config = dict(
    hidden_size=704,
    optimizer='muon_variant',
    learning_rate=0.0196,
    schedule='wsd',
    decay_fraction=0.92,
)
Each number is 128 + 32 x the weight over its row's rms, rounded and kept within 0 to 255. Layers, rows and columns count from 0. Numbers have three digits each. The size before them is the row's rms in percent of the matrix's.

# layer 5 attention query, 704x704, rms 0.139, rows 194-267, columns 440-527
103:161169157094113086185112144147149144108125102115146128143164182118103126151143135102119109145095091147087122106163102133107135126153109162150091168153115130125088156152138116126144134103095107061107205096101209161113162126129157114166181059088153133133201192139152
104:127102140133118161135097193185111116126103090126135117195145155091131082157117115149163146157150177144143108131143142143108120064209148118150062118109142113149105160111096138108088166118170118134194162144082171111167129143130119106120171145096175160121183125118116
107:095098110121090183140139107126140116171106125102134092192151154084049157104152115112098147115099122123140102183141111114156239129146178088121137139118122102115099133091109106142139078095134196201131088056175147148089140125130089095162090158162135122098072060157133
091:166122144131171134077088089102206164189128126173127094145168187095163105135155136133108135130151135140152145110130128153177126058084147172101115164122161165133133155185080092084096139109139105158083074129090102107086130120118139152105153110155099170111144143151087
104:133145188129135098087182089108168149139111177112110156115187156133120139047058095141121119102145139194131148037167148143166136137099063171150122100185143134157064118105153109114129130182163091149154153158119110127115133137136089106105114122127107107131117159115185
107:200111102101126104111084140115132064166095107119125182102093132177217123143130097152091119072128093095074095100147152126145091122111115130102104141086164086128116117136081146108087130149092137085140141119123113163121052137184181094127182143133135105118184163138191
103:132134121141121152150121123139142079163131138113148119156131134167116091125128115145096097168151142151108214085139116134113107118113113136100099107093140125124109114169133058101069118189152136116115044125109096193081123158103077145136133136123142166150121163145080
104:093187146134163173091140092184174052110074124126166130162211116145140111114081082149116193098130185179116067183126047132115170100079153124133088075113122123111113134139087101149077141121156167139117128111121144089127154132140163111126098107106104134138125120084150
091:108156130157086097109168102159144075119139129179076149217182085121097111127142099158171143101149152104123088116158066130153130156113092165207113102136150141159128135116113161118099112124166138139183152158128095196127085157143149145047121141082088143136152099168176
095:138143119159130138183129124139107111108153123097133113137102171104136096119120148117107144150125159178119097080118179134132151106123149122085118192133131164166095138118132186128140102111123165132182090178120162094093181139156145113107143086126106115123155108115100
096:123131123111168148130155065113107119158147118196120122206126133142099125127179150160135136151112158105094061088121106165125172124152122130193129134116120151142098140150087141148139084108112175084129167161123179127173114136134169055101122132135160123126135128097179
101:125103150125146191086124058186161136128093163124081170141116082122162231081126144144109125160082118066128121115136146123089104128166163104119130151176162084144106137141120142114161179160059142104123165105155119078186151139098128099119143100101143132186132107150119
101:141108139128105107147154089184136144107126125124155118107107115135113179123103116129154099118099114155064149126197103145113151113117146087120095115158060197159096128164182106171166146179181152135137093113133170116091117194125160197152081109167149136177131175145102
111:114069131113145071090091165067097098163185092147099108199140130097141157138176088192135115137074123068141153112101130168061144118130138105127105156110134168152101111119172166194093112094118100123045147122102093094103084125179167120098099165128081111152089165137099
105:124144168111105132115143154115146126083123112104170128180175181146103112120103084137178168168161163138094125116113085131103175135176120161147166189141146125125108105125188073133076110130124178158120058200121120124172190173138122128159082145084149092148149175120107
101:098125114159184115118082099128118064101142171179115082155058175100142129099146091098081141157144163210134079087150184159127103146138069121091107132107133096132120120096106118128141129145150122166100100127157092139060107133152151148167158126134119104146106113115124
102:130176106156151100083218153115142098141163176113166170136139096112133111143074118144183111175130135161085136252100159170226136099190065102096129141121142113120116085072092154120151116157115161137134078054158086078147120059102119157116108146122111163099120149135158
086:151121148091082068172199117175112092099136087132104081146113139153075152104158114132166157126086122131046161175073135096102227124182101176212126131088105111141139154179104090102072118154133145111104167186167081143116101167100109145145141116182132134150107124228134
103:177161158162068197115133116133168068107116096101132190095128162132102148151082106128130135144067095131157138137135137078051115115135120092107153094102131192116098151130087114111077132123127086109085060158146208115091109124134164092022175107091069120158169099188120
098:136121124195140105150136106148106096076115151107179091158182093153097152094113094135193179156104128161167114151164070150154070114146117172164112114162110185154113121082119155081084096104096159147180149140154132136095147081205115132146125136114100134136057097171140
104:175177102126120090159145140177165110136092102111117145090078182139132183069120129130121101160115079075117213114183138086170101133137102157072134116158206164115134173149143125151153147153132074131093128108116147092149093194070161138098130089183150181141128098145124
100:123111121141130139164128090067174099134186201135113168148063175158153178115094124102102163118149123118165140060091184108143107162071108132096159169148106144168108126158142101197120132102130137151087151151087124197076117085076115131145112099168083134098111129115115
109:133086138102170170228127094106151140202076112114190194131126114118125166089170156157123117179120101114131125068104205119094145193152155080085117122140179100126116146149126181117123134142068095090119142098151154107135132114130117087202106209117138175113147103154113
110:187108092130055160085134135174143098178157127093166090102148149093118124117111135156159139142130109149193151107112128115155125112128092160065113151105144126189084167134104128062085134172125083134115135055070166152136196127098131097124164148145133156125135122096104
100:204173125117167103122106124147114156177131170141125175154104131147122157088124095121171083116186106134121144123098151090079066103118125150142127117184127099148137155164083132142133163125140068141113135124106187088110207149156102164129084151096162164123108140112093
107:086188119126186076144133141051160150104151117177142094164076108133145134161103140091143112149135129065085143163127132139176204141153095097157164136125091178142173101158183105116127142110116095116142128143061081130156183177105130127117073125136176133101136116098108
104:108079140149118110165152121142114094148103123125100093075191102057043132141102113076065104122089191086118144142131173117132107109141211082162121104079106160141167091140175182073192100106073163100097147107174062095099087105141111130082123136152135151185208108150121
081:131143149183165107108148165090145075118122143168118079055129126148182135118191114160127116064047130091120119068109118166077129162175143131113150096141104162096115131106108174104079131154144134144171155131122196125139106163090156093170054103139107128152107142139142
100:111121100095117209186153185100100092116123128107065161091134146172118146095073195131165131172131087099165158106143104121168110179120146114080058083141151109136071168120131154181095163129149130132145134120116125096136117156145132135144130122180097062130093136141102
088:152071118128094141104098106158120188127132101151175096142087094163136051149109138122121141152147129106166136137110136150153078144144197068126116061116110126153093092146104159125108104130118164151136103138153077119157153093182152210114116146104115136123127134104145
107:117206164146052077102128145175161147137105115155189090134152123109171129088135133137082125147133095116058135114147120138109135120143173135141120084136159143136133148121101136101119108108117087152141140144109117074123085193119092169128104072097166141114146123102120
106:169153108114169085100162083073184184143137127132116110121160120154186136130134136135162120112164087087114094074103116166088157061177171127135108173148182139134146072140170151095067174156129060144181204137121106093112070153165140129138127131128095085097188097122122
111:133131104107162156098129117098108164173156134092049214100115128152082159158091130138056160139176135148187081125145117133130122143132166175161144124151145114117086122140061186104184082127181165138129103121148076170099126118143122136089194168124087105103136131114119
111:081119127181162127150074166150092164114149128122134109082113078102080047095094096078094054159206146227086122080107145119143131182086154139076150108111132074082116184123125120105232110153108134118140136108154066169103219124109118183167118158151144161171113136171122
086:136129156135105111161110137058176156073103099123130177116116163147151143103130093158162148110173111139107144131147098194117154107100136114147155079115104135115105186193173111155118172113143097113116121121147157171145096170108067086160101070100146171085176150117135
103:159129147137147122097180097045186182098126080138122118142088105127070105138122110112134082122111146113093216191156131149142168075141091133185134099127169133114150091184145125159169065069146146151084091125140067183133095141091143149126114054145129126147134201131120
094:143082095119168182120155134159096104237099145067146153161133134196087123153137171159167108106098109103088117123122160138152140151146093198129118132086130086143090130109050187160104101107144144163131129134175139162133137156119105119149162176124144107136111128174129
101:119139090172136144189091170151122099140195136115117163157157094169124099141094122143147093192151147176080149104166133160088161095100124061099142131107113099086078129096140132081107087122128147205124144118149098154147059102057063143125182112101155155129075153135171
101:190160158122103115186120165138106169155179090163105151130142206139103093096124135155162111092145122118121151117123124147145100122177134150154119125109081116111106135116149075092183106142170113094143173082114063132133071145159114163080151058102120146103165085157171
119:110097137115107112129161190160145186114127125117105105132151119053108086206072157119145180072139162091137196150167140116152156127126069085062167129152102078112088115091176122181115099104141156114121101145199104167111163117064126132110169134144094124067098159161099
104:110104111124104146141098141168115159065116140094160112164154110133138116162047116098104194134151204133120080178140162132211114161119079106133168134096197079116151157084147160164154128084115158130151079220139101161144158136138186107112118133078153135127120129106183
087:098123112163128149165127195186081159149096156104105133144147141133101131136123142098141127130082155131034153119104147100127089142149102102114142152108110140103106135097195165110095104077161111180104153142176161095140093113084085127109136123130165126131154153111098
110:103136122145149101123136149150111131133074145100133122107115165135146082112049092105130156083168176200109086182146138158200058106080082157153117085134139115075173135094122120107184138086162183197117156138134093152126079127069123107139169085102124128129125151097149
095:112175110123163098185128098087158185093174155174114130197093076110080123176110098110086146175126169119110154096104144184155097099141123119095139155186123128160154162076075126167167172135100076165093145156113167217147127182128147117162156116107137149096093135086137
094:072111151128152088108133117141145082167176108166093158126138140147103136116196177151101089091162164106084073165099121197103178189117145117147174161145107111135168181180138073119120102113172132103096169146150054173127122151076127120075105052150136079125154098152147
098:057123135176171193105104141176088141074153054124118134153094104112070099128118127156150164157179120140086121170193120112178067140158064129150115118139093144105125096102148122097198072172108150131092082072145111148121099124150148167124109148096103163098135137158108
099:153093077112141129147150165073159116153160105117144133080122119084095143187147149140133145149092056110173147095136166157150099152114120108118183148152085147132155113107115187101126115134130112149090045088131118124081173152139181146090137170155138166143137157077089
094:123116128100095150112131164138119129153122160212096093159162207122124087080121136142156119110134095105134120141143077174104123115224083159144105113072140110140126143122126150135076147108097101134117094108155130157170127154208154104109133117110107089108137172159160
089:161103086069184153126149123115153109146120116162188160103145131110149202190112116132113093180145124114173182100104114073152135179089138138155103150112141102150141143113151162089129124113102069098125108078054150123172092148134184126131114155190118105131134140121102
093:094105118202132100066134136152089120131113169121182133123133145082143187128115137094089143123178119074075134167056160145165119128038069110113136164135151152115080174093105157118113147056154189139074161104116114136084138106140149111170132066135128085110117148079112
103:133093131157115102080068139130112091151146078116080178168063156171120119135094072111205159126149155151146129114145097143125112187067073177117112141118161101119155100105102130079121142066142118148068108101101105144148087128174144177163136110138116080119048137171171
101:142117095123171116104140092051128100131121096166080099092136074118117086148155144115182142156087101114233164128113082072085173145143149076095137051143214130143130096096143167089125099106161125095131140092109156133162158104145124196093136114127092147125083127182130
107:098163109148121168179162119128054075113099137151089112150115133071166097157150116133087102127159125148198099087152110147146099144113098086157125094101162123113162170062113124114083107163155129183145180148137135179144153110156168067104191099084142109102147124145143
105:110098138198065134068131182168094129152107156137100134117148106065151100119138164156102121117099142089172135059095151081118097137100176122121168128124161118114098183122070156137154094084144163133126140125159096176156106078172171048139175128169122114104145124117102
099:119102153121121139108152140133151132094123183175124147087134121177092082068072126061139113181062174155143127096122125133166159115156135076114138143150133114140155102170181121094136169132102122098152136145152168159137100178124137156145173125179128160112142163104111
108:137095132095143111132171101036135133119050107155138079200139096163103149146176132141139054149126139108162144084129122073065108093153160143153104136136124119149092127159132160144104117126140107140137182101144217177144120133184177126112117171101155056169142101145130
107:084176163099114088137146125107143082141146160162135141189165128098146134061127121098131103052166145103110080181142108125087113090146165209181156056127118150110195159167115127136121148153145124123123108160146115194126111146107125029153073160090147158160183106127128
107:120163116143155100097192138121161136101085216124132131217184112115157106075100085139151167065169157089179132167110092162127141103150166089188098105086094126148145138132130138136140123127111135137117062159110131109132098210124118108136103104137125132160110108104097
108:148165167140153172058108151183158202082138094137103060128164114116173093190166183109149140133073140136105104164115135152171141023119175065106172113103088233115123097166173144089142097083072115126125076170134130111145111134123124149067118101061117103112134106108142
101:073100113087156118095129107132153104104101088139149157119100167138096175089128083137113090136146165154118157132146143068152098092132075189166093138124101092179172126128181078068099104150130133143129144127133127191154156090150128069129157163093143122098116113138127
104:129104149175100058101111185144107093099108062109145143074081080116103067153153109074105086139170112127122177145134144059154142104071095044164123118144099064158067131114108131115062094143108155161141115157126166154090169103151145185129162149141121106117179117141160
109:140118140097128100117135094107188110120112138198112091194094126175125141112180114093127146133145151115081117111110086136092122106162156136194176076133103111116115155169135148094098099087142138130093110136145107214133028190172137107126126132083135159207172131108114
092:098087060119130116137122107110084102135060145115139161153140179132167093157123135093104127145160159108092121071122128174163138139103103078113118090149116102145092151110149165076136126137177159128160120133105113138078172105169162171145124129128107101124173098069064
096:125156120090133145146162135121096122160157078130144099158119080096140112108155141108136096117145094110130089162105107120073198131156165090135143133112116098074145156126186101137145151106102045116141080091138082130125206160132133149122115130117151177094184052078102
084:126075067128053171063156141133163079165160071135129127143116167159139198152115108103224127159082152134090090135110176182187189135198155094180084114115078107118094144073097103127151114090145149160124147074116100225126161051122097156116151195119101116125097085148079
103:157187151099115162101141063110144128153156153121145070125110136138085181104175153163121122141153078119117160085124123131101093170169098148104156106184151106139162124129142159160154147106108160114144164181175114142126147094083136138134031218149166140145200159117153
105:117148101136084108085136163114119117087158064114159100098137147104067107133117094096126156066142132124191127088196113131122074134145097135091065190145143152152150073100133129101187162098145097141116099090089113077130186122117114160152108080152117147131157133125152
114:146138131118058116060090112145152199100120100117117097099116146103148176120173131064085193114161153097105128091160150110171093109143142170134142171135106126139159127150174132142159137111107115112117164162128120134122133098062172133110092165080110102098208098136111
098:155104118143121171138106111184118098192153114092179085078113107142100154085127144121145080131166107171131118050136123115107105180118135125078102099217212123120072172145125174081132108139153094148151140122108126122172201083092170121217124121150101141123124116134110
099:074163097124136166053121175129178128135147122145114103107133130140131140177163099140095141100117176075066117086152154121148078133126147110096123173093114110084148149144126123141096098129064152089126139165151162125128155076143109100133106188127173108113112143155115
102:157110119130112113115110115106169134113158123157119103081139107133136123097115112142167122057131154116131139116117127135177155080095168109171064117111072146134110084160124116096080122104113133111100140146114147126061103115170145116170076230149079127157146107110093
101:122109061155138130119142160091122140061146149112120118172145134143104099110191145114196088217104117119128135090114093108110200155171090111124121145164166098149074110138121134082174138123127176065081085130143146152151114044133100132125135106128074080113121163109137
100:145125146137154145110089144092152113154102125158161132118134127132142120082107137149116179144176146158102121109129119147143130140105169147083172116125180170114076093120139175151127120119156108190174170204118153085182097154128161128140095060109143160142090118158107
109:121145095111097158115126053121122133136132096204139117138095133108155139070123127189109159182089167115140113113139112104079116096139155144083158176106118136177132105129119152136137134179152122050143158048131134095129157097153120109111123112137113090073152103145146